Part of a small language model's weights.
Size: 8 layers, width 128.
Training: a variant of SOAP for these matrices, 93M tokens.
Each number is 500 + 40 x the weight over its row's rms, rounded and kept within 0 to 999. Layers, rows and columns count from 0. Numbers have three digits each. The size before them is the row's rms in percent of the matrix's.

# layer 5 MLP up, 256x128, rms 0.288, rows 38-87, columns 64-127
095:441566442527507524512475378531544474511497538464510526414502507449540515507486530458524483450559547559463521515477494441465492628520463485421487490565555471511492513532470510501495479514474508
102:486552574492517456470524480458480497480462478487531469480460520500553448494496458571549542469576530502448501533512506472476504403512570494478560506471538528491520572612562422523502498509479482
104:529517515463491435480471432538512486509429483489485508490497399497540495445499566472497565501504507464465550597480558529518551498561477475523499469437476486479539539502585476552524519458466536
103:460580546513498521516513420541559507511536526497486525582468414508480494544498447482489555534521509503595539539475419494521516501564472523486497484496498507498458556507493475546465520468542547
092:501477480468510469506517474500490446468467452476524520463493495529487505450495523517457474488533471541503473541493473580509499506498517499420475477490418576392584507500498505541487491482494562
103:428547481492533564464454530539533528559441488477443454600516573460573501473529488523539490462541448461493506557538424494532457525482554555490515392553531442478409489561471542452447551511560482
097:470550528512471483511496420487477484492607451605484509555491530437492484468489513510461459438522525534532451572528470497488492515510378497489488412575578513553461482543481498515524556500543550
103:527461511449429468425466514565478462486576497465523495547517497549481553495506574558571476424556542510532543515509557506540495515435521532570472491435516503412500414508496466543580483559430511
105:554499478473499512603439452505456449507492543525552460501508473474494532512500577514459500496479514467555520471419498480498505441533523483587456516498494508511592481520495479482542488536503453
097:476519493515524516542563528457458463489476537559541524529485465496532544480519497552457495459483543485513491516529515486476484544505527474491481467483507591482514541555588512523509460470568538
095:472564509468470462532559460522575456499559427569439496460451535451482485467492513433453562548508543466536497489482399557440498517478511531474519524560516508505456533495462492493536527489581507
103:409559537498542487449503439513487459450482568529466491484515530435461558602527470496464484385465541534567485534456527507502472464427523416562519541489410528477537446505513494487497546525521472
101:458494527434466409432517456497434495534445482480493536519533497497497432459538473551506538565519474552499505491491485559483496500557463508523540567519501547476508570527463580499516499472515445
098:609466468499511499534495501495508509541472519467455486466534589527529502544560525535446448459547479511430538543591540438430581482551572495522499511474520517532555544491445522448470534529567525
103:509497537477495487525533450478561539481509491462480545513571496547483529478497477471524514555532497560460546517510511504556430473442422465493508522501543451505543466515586451517555562538508536
103:437444521479491457558541417502492565481541426489463438462520538498555515541507497518503507471456539542496497600456503464545570484516448528427524433464453461557488518499462527559499476495464479
101:443573429441468492458567429424530443443519483524448484524530425481485534497478532482475535505491511527542527458491521529508520596513458457532486471520488522541573476490462464445574537557532416
108:531429499455555550479449479542472535498487457443488497540541555498515576493518463502538456530488499526498566542518489478505506505477553457573506478500556443464510474509569512478537579508459465
103:469497528433487440509451531474548475481493450506447509496570478473487453551529412586525496464536492454468516531441543523460494470448536565538492443447484510442485485512559517522484535494456537
104:466460496457555510578547575510460444466537504493524457522548536476424499541498468505522512499535564549546494550546582534476479508461579534432509548507499479530510443491490485553538531444524508
103:568458476523487511464517518541596475514474498519485484519515531533568512451449487445441575481524529514529500547537519497499487515476536492478529447493563464524479522549590484517474512460484423
108:449506555483452475476463547486512552558459519465466462551537499545482511498518502441577455432522464496557549444545445530456506503487519537581467453535510521517548466452462460504456540549465449
093:488468508531524494515518484522530440521486439529529411448485560481484535594487417495541430567461531500554541424456464533389522431495498514574495559478476459532470507497571522465529512515568414
107:498505524566510523540484488491523600484473520550503494491518530503465442479536431497512482527533519425508526504509481428546506525423505498495466563416556523494457512419599484520454507495430469
101:454597533480406504544541517496545514481466442485480468499494497533530485429534483517471460463450565486481499452564429522489531438528483515544496500547485466448588483566468479544473510444470547
100:470477501456454489508505576472493501534480516490447439495526394445493521495453441462576496406526491539537442613454529469500548398515493489506512493488468501495561471444447582555597526498492535
104:487474522497535494550427469502488475477543494565539511548516543542535529549472382524449443478541510423461510519463472452483479469543539471479514499524493510483517486505519543448527473555581499
104:495529415512487556494430469595552477498478527491529492510483583447537474528460535490551555424465499499495478527515513471574511438522453528551542479560550529462425520529430570510478498425497473
102:451498504555443456485453471516481533480519528581471539540460544467485521456469552517450561515468502454469577501552551446446499515533467501504550501482443514484532517466560506495527541522481483
091:546492508499450523488500478521418445484426525484561522420499489490468507577473497532490411539501445564444523552480511417492428536535432484524470435444465609498552553527551467479506461514442504
102:562466495513492587600515505478538557567498474502495501543460633522485413476465550486480475475442441534490484522479458488519487524483529544582565458524528474515498533541554589541520442518537484
106:489442487501516519537455440562486499492471499561514474403522529565549495531444521459557529456470552550581462495480501477536531518444504566539454450542452508540540520500514569535556521471501547
090:551525483502503564552543520510485525519500486494509436477546490441528533561426448579517504487547537558455462501486498392453576482495506413446492474496402448474452490534477469499550493480508525
097:491479457444490542508461487500484435534562507488541500582444503480470488514456519514452435484450504540452524481472569489423464529460473499547559517530511494525517499612548486512495491585470475
103:488490510510467476506549478475538499489403540490521431492538517555543529547450504524448578484513470483458485457507431525555404498479460515458520490463523527544483479496491514477464503538530499
099:466486525425472486437522445504573471563533519449479499483466534455566507539469495548483482542491539451547506475483445481495408483484480547514539540529521549562432533484447481462472515516495448
080:417452489464564437467512414483532518512544455456553410487515482468472520490517476470447494488573552509435472552478405511486493480522500493556481427494560588446496427536503558494527475522557463
094:489485493459564519454456521465501514527495519516477537440458408461506461451519410485473499479463512531497479532490487535487582415477469527502506465465451470485576489469527490510458493537525478
102:552558514518459524553553478532468534522442489454533421498518488478478536426563529487468490545520510540477458585514523558489550470515588456436471431515522523564545504509443525485562516548536482
108:528504473474552475550521570463505473483424579495572482541517449489448474517449568491479466546495535462508520541542550550509505463478477554539503483548522467540527451480486507486470512590467470
095:484477548461506506528497379587503565513457507577486522436474452474488485547480487555479558474450571545518484558491498529464498520549542508473465478458516473537506483532509434439512521451500503
102:429434505554492439428451428501484446476459487532449478458569542508473421482570461480476519556518476444511536522482537513437549500543446494493504479451442530471454463463448468542530536449480466
098:424433497495568478501533493444531474496444500513559516453494520468512434501442529575503440487518485578542497506476516493526499450528472492492491504520512471472469475462491481577511575485540537
094:494494496445548466488439456430508521470524501505514446567475467448461480532501464552563518521444505414566426484430515514471475534478510457489471450569483557487512511468486455495479464525492476
096:476538476484511493556546457502549474513488525515483477384514454477513490528487546548499525518447486545509555541441540508518576526436521561457486532517503534487587512538465523473520529518489493
094:496447519476555493541454488522511511497455505493500485469498507512521488482464492516512497466427518517469497543500598523496489528477519511449547514523573493511475498484502554525471451536402471
106:471491547489448507513521455593583465503472568544493480531525477502504459519491523423496511464462489476506480475493585462518479485473491478457509532564587572517573568519476521541510500485505489
102:479533450536479489505552463448439457422546466534503479476467492515481450483522508570412512551484457527577526506456509494422433541462486518541555537504513480526506486449512556497468524445537458
109:487478552433474517516463481537472509378566505506511496484508531496465509494535425499508501511446538476461473482508473515524434529446471478545508489508495541511546525490433500498538438496504535
095:513445420498511441502462478531489440485472533474503516478523546511489494477517518518421484512554474508454471545449525510448473456517496498542461447489476556583525506510501467581479485476497519
# layer 5 MLP down (transposed), 256x128, rms 0.311, rows 38-87, columns 64-127
100:595528401477574498522456527453524567584502442530463539510545469463505432422505464427485520491474543513497446485491523547466505488492541518547470513498444464452484511480432516494472564528451491
107:475535520554550462513433506495423472460516481479537462512573484518470520457530562435588517565516517515476415446477536473521543526521484467453478470505544506469485547463538546475539467541563446
097:532496561478620534463501530522542526548470520512532435500501533514480533493510541541548480446544523463424457498540529543464533473528435436504516420576469486508550444555532543484541541557493567
123:475504502416471551465522506441442574517517506468531536484456522524476502457573463560513489472520513499565473473536459506525492453529491534589495535463515492545491516497473532417518461447423459
088:470450513465508495441507413479484545474517518481540543530382470500537514483565522471436453488532480487530496509568533509526469441498549494464512457498520449513504465445574470527508412506518570
102:498492506497556484484453528436524436512478500518578535514525537525437496438477490589492506498495489511545481525459537479539453573538485497477403496478557470533484470521470540519547466475522519
095:477526583486442504577527573493565528434584558543457548483432446469510507460530507521430549518505500467466523534511476500516458561471466488450527474559549501534423537492548547547453520487449544
122:562459467534470504479457525484556468541510574449517442506527489495458464446499540487496404481475475439523471418510551453491539536443488461500564514458535544490573473523496548483493494486543545
092:542515503527582523435505505498462525430524496447523564457538527499593527508507478530504535472493489501504474467555445480491471497553453438574476505550451508543486568533531459474443410413553460
097:513466493479519498478572478457485473529530440517536592478552465500513497528523511465453461544469445424485481586526489514518421491557507499539528472549544461561521501539539580537497510506448475
096:449476437491438494431496490427494543496510514543509520477481504503423490474530534455504501504521509452439451479477501538500498444445505538440522425517556451487558574521446497529498454469578549
096:497509437523559441512460559449515499488548516552482494483510515523530465504556453470499493471508410522471510482397425509512396482438465493449506490520498487430490574458513486544524470433454505
085:493481425517557507501434549539459529461505503484551444529486468519561493520557513490460478525522578520531466470540472489501568510464487525585472456502533463542532434495453526545525413405543537
114:545556513467514476560506520493497539525513523462596438526503530545555477481525523458486579575538464525487450477475589485487513467499469501460477498460477476572523503530458509475438528455497519
110:558487502499502507505499480528618470508528565445500581495502524591495529532579521458510426558497513481421432498488473533557493492418562534464488444503491557508521534481502468544480585467547572
101:472511542406556541465504588528529577527498477524527554497492496495478492488562559471432475565465483485500431498453527482525441500483440533471548466463544458520518512466512550430486470514490519
093:464534513483550506537458428473458501455511493501522472485445429458558464460470534483466468575466485440547463533550436496523496530440491553513515502455463470545466521456492471533595479442510545
116:519442404488558509442473542506482476509496508454478471548509532470415546458514476458469476496493522466566431506454564515427443509417503431476493555561501525569494558505511513536421473495539500
089:489532540519521501482468541503488498448539459546525574516497470459531419486508591433448521565497484511513573471496496541484458532562491587538463503588505431519477439454540510518547472482497511
116:586465461437559510458493472470526521525410475524511520467539499519488497503473573476503491461536435574453478482523503455540531462502532500489534507441495513472469506485532534526490529535492488
101:522468492514425511493494484478453523513534557533461561513509457505444496456523463533481442536509466446518496464485503502528485515417496473442512536458529506564471496439460506422506501447538520
111:493522555475460548525484542419505489499503497504522567529497448446576503476472520524521488441529519412487513470492464445510517536514491499502514519476515506518457497498456514508468493548527447
093:423522574492515548458535524464462541515565392530537492508534497452507545558496497512471514580484445485475566476539496509507563438499502511517467505572434485534476488537611536460454431529465556
109:456536489553495470427555533487497448501450516537559505500523485485504566497489540538495437559523494507578433496543527485515532457493486492436447500456459462527525503500468495415480380511389495
105:550499454501516503447480486477414514474460457501530568378592486512581526528485496499511531504535490501550453518460513550500488445580496502464531476444483488520525562573502474435464436437511514
081:507474439487567506507502504479465522495462471532445545454433454469485585464555461475499507468557515447487480513485457527528568498550490435516484498526529532517527519540441524462540323495466501
101:504501489518448512466505469496546521456499444524523510540488499484489488499492506469520501416527432467522490540435549473512524473486527455449459521534522536449482478446528487475489566511467496
112:577429470468533539500497465502482512522544521483442499511492532573487527517523515534472494501505530517382515499503437506512463452526550543425498538539497507452502523476536485473521566557541511
106:423507449522502448496543500488482544467527536492516528476456536487517467497522490498521512431548529471509502488472506566426503448558445531481475508480553470465547538551548562459516416499515487
093:440516426442541497553471457480538518517411483494485527446472525426498549490466471439521452563464512458587573580489454542531528501590469536534522486450459487535435526517484488486491544458544508
103:521542496540476491488578461473515531484507483488517523438480500519509409448504552511505472493464476494528458466446484477544483550436571552528500571530531486489518571486567408481529518576496507
098:461459501467544514527532514540530548473494443473528542492462453506492500446486463431492492538534515494616429548450506477466502556561401458448600422497478528488455555527542524553449464518496571
070:539426550529518552504483462490504494491487523437524486540521505533491461430538568509494428517437435466471504495559567482508493500492519451485458455570489520585475540547436542515464391512436459
092:454430525544440477533509444521530482525499523532484569425458472519495488558466513499542463517509476525582468471504536483570565483471440459475506504436482493448478461485449484446471516515529500
096:460505479417413480497462446501512559497469558541432529524494499536518536552478504465483545581488445532555450494558483510458535425548485547488502533434584504512547460369458511487532426487535492
101:471503580489522476448444522508475560508496470566538440475496472525516512553497424445532409491502475526536493409517505486389460417479478441473465481501514467530510486456503494454551447528476470
085:594514512483563433557521524500446457512497509546524456487620426434498505507434456486550520559494490527541455570501478539481461460529521523519447533450501543511509536502495507499521522482434483
101:430499450537477538525428483538427504461502501553499446497464495523548504463529550450461493485499507470464483495524448534476449491527483527451531529483511567503546517534525557459560485421497522
099:530520505518471538547535450436492515514510542581581489495529597627410541488375474439445513475472497498483453548470546551522464469522456512469496481494485449493457551494486537524556503581470461
108:507586493575550471515445591511597407467505518546512457463492476443441488537467469516516565480494582489536447501497514520498526488478489530515481543456543490447433504521424486475481561516479533
095:442489497535504462537470478496442508499507505527471590557509473535505505466538542428461612477510502488562550465480506470453488517532527494538478544467526592448568481470503507423506489534494536
092:423454496532454525465495475412528511501510477497429475526490497507463470476419550553526420497488500478539573521500611457479545515528504563512433537488522485556548419525446501481459552561470485
091:518513489518496529499436404507579462553503479453525458540446448461485445523370476498498500478535478498597487523595500528566442512489529496480481464474474506456457515457510445458563568525482470
095:522451559503478497493445461534538461453550496448534458461463484549522464507494538456524538449512493511471508458476515479544448544487494467487479508539475457489522497504518456545508529476521526
098:460503511410485535532580588453466593527429539529448577480440465457444531528507513461488453476501485503483553561506559587516469462513514507424435464528473511465521492463530514509506458562472512
093:487498472576472484457459462470425447469503479523519489516562527522488522539468497497529478524546486509547442529432535515431442563473512557428522479535537524481472428561442492399447475468566529
118:518531535518526465552457558440583434507521467520568433450472528478542480530525481503540480524429449533469427529558459527464540424541452457470473435447535490559568544536427506492543501482465520
090:495518360497462490523493490407604507458449525485531515532417527493523462456485502508467480410488479525502522489488467559496448471462498424590476580476498459491522544516578445435426496557554517
099:644504529531482490534488528547527452544472568448473529452444524500492495476437489530508524481440505538523496485453536486487467574470504583498469452530556463511547467528548550503480534474505511
098:506499471492527492516621502529453431538552453495489474471516517465458506494487531490549506477520490551481488470424498533578487450449506529473500512555507530407483545555522498528492522507430471